{
  "n_layer": 9,
  "d_model": 256,
  "n_head": 2,
  "n_kv_head": 2,
  "head_dim": 128,
  "d_mlp": 1024,
  "vocab_size": 512,
  "activation": "squared_relu",
  "norm": "layernorm",
  "norm_place": "pre",
  "norm_eps": 1e-05,
  "positions": "rope",
  "rope_base": 11700.0,
  "rope_fraction": 0.25,
  "qk_norm": false,
  "attn_scale": 0.0884,
  "bias": "all",
  "tie_embeddings": true,
  "parallel_block": true,
  "init": "normal",
  "init_std_qkv": 0.0531,
  "init_std_o": 0.0,
  "init_std_up": 0.0531,
  "init_std_down": 0.0,
  "init_mimetic": 0.5,
  "optimizer": "soap_variant",
  "lr": 0.00593,
  "lr_mult_o": 1.56,
  "beta1": 0.95,
  "beta2": 0.95,
  "lr_head": 0.00624,
  "grad_clip": 0.5,
  "warmup_steps": 200,
  "schedule": "wsd",
  "decay_fraction": 1.0,
  "decay_shape": "linear",
  "final_lr_fraction": 0.0,
  "batch_tokens": 32768,
  "seq_len": 512,
  "doc_mask": false,
  "train_tokens": 136900000,
  "steps": 4178,
  "dataset": "wikipedia_en"
}
Each number is 500 + 50 x the weight over the matrix's rms, rounded and kept within 0 to 999. Layers, rows and columns count from 0. Numbers have three digits each.

# layer 2 MLP down, 256x1024, rms 0.137, rows 243-255, columns 128-255
476525484587470499597523523558597507593493523452504554439483572426519447697550583509519469522406560410443596486571462587441417464500445518590424427509551496507492525577538549454521455381509453588427443514535504554484537562438502517476467513489548529387493522397507424528565551439483526454565472453569523512545539536470481514508472406578377662549596588536467464474532527490522507493503
559483522486379502618400564454541527544568501539440474511455452424521552434414562591546328628566617523383470485541387476506476545420512452581419547484488500521412495478502535509590528457518489488470591490530534535550503562486467449463422565457469452469451483427470474515464530463529456495422548580472488483562456609522501471541505467473531561605538509481411472603481478525419455468468
513521536510452527417534505590443445461477402484394447498595539514461459518456490495486438452466464461464506503539443495498528582512551509397504527495468523426511667532523538526450462468471491517620490459528559485609555442505496586528486574497506477526536491582393413460545485495534388485488468514566501532554530479498530558536534409529606489446489475479521454442494472522527478537504
516545408438527508498577483415486506525414505539471478523507557481464540466539524441432567565404459385444507479503525435493434449578528604500494501532532610440511429497564533568510514567435437501478411466571477411482451490505460494476526542450448518499591488454529422444505420425534482489503586497500500504480510542446455495411429507406466453471439418613478552494450557427428405457514
594424519499442555480407417412467515476508513526481530465543486579583579489540524457524559516498429563554501514470512482464446537454474504558447521580575505510467521461565517477457617502535599498564431483467484488518398473412499506478446536490497533537459494500611492454561503422512505482527451408448583541463458484443474454521525504505422510518474513486559465541508522519392470560407
499481426548523549503592445499455483533504479538487521528516497570492501490496470473502511523533411526495577431556550422471526400480411470503506541411496473459493496367570522575508486458580497514479508489528458492445437479453510528487457513528542589507497401537499439498505473479455537485476547488485539417503497499560548480502523445546511483504513482421486462420484496581429460511489
493591536567448556573446508578411561514547533524515492537449505545474572592479503384440509536479607447560571509513479464542436505494506515507554412494445537526413460417457576428575566480480527504546474485515511424515398549455438528447500467530473584569510521439492500405494472472470508462411494533518493501494480488490528472542488568526452571509480582510481521547523542585429527533516
541485517555526576545481608489510517523471529487476533522457453519487497471448587577500557543563473551478506556450565531458512506536534392467487422406454533474553516471478432515483523576502439435455520561488444542637468465463398595506563629561478492496504502546429447384593493495472517523558441479473455546581489486544530548598471493515491558542496466413613578477574484533535489501573
471506520473405494582511538473509486486368480443498471507417576495506419528503421497432484377462540588522410478454532527489535532564489566493465523506445532410438591547546499449500442536457462504491571477487516541454516524569501568472470457454439487533496531550588587386541482514556570498461524513469476463384538448504474478456530493448598421517459457441454466423508425568460510602420
534532503586432490508492487538504517540590454494493520463561510553569439563421513500544386541515517422480512433516470448565520418543474529507542457451512368455495577447513520450427508511489550536535564552631436471465568586530546567465512449566428594528474539557493458536532479546488466469441551496493553518535486546505558518499458544490543473557485451502501533437509520487529504441600
605455547530473491435508468454610553495496513378568574445455514627484418581558488469486460417518451520488451549494553505513568552526531476424547566477477527431419457435405454471431415468456474515499551637469580524591486537474436507465507499470485469426579476454420490482514488516505535487551436540500540466472425542476488368417512481529526464586487548541428482496390578502470438530532
534478456585490447475588546453498516421628556472527512495525573471469484569484554513473492507494452427428457484501567548422429514534485543398468493531423589492586505451496515440479587424556518507426462484565505382530445467486557538516561494513542491497435486505474509596439462418568451602507466485599493545553560481520506452497488426478488486438559560510620535547470497429504537526512
531539472504503542478455482402495550366497446470491502527467538538521552515667511484591452454467504511550516509529528491431535501425557546481497457443525543457508525477489509604434525512392416546532499424480379537561526587470514435527555625650469521594470461481551535533414508516375457495480477467461636518478483404440455522561485522528452500491525502505523476475557514462397367557575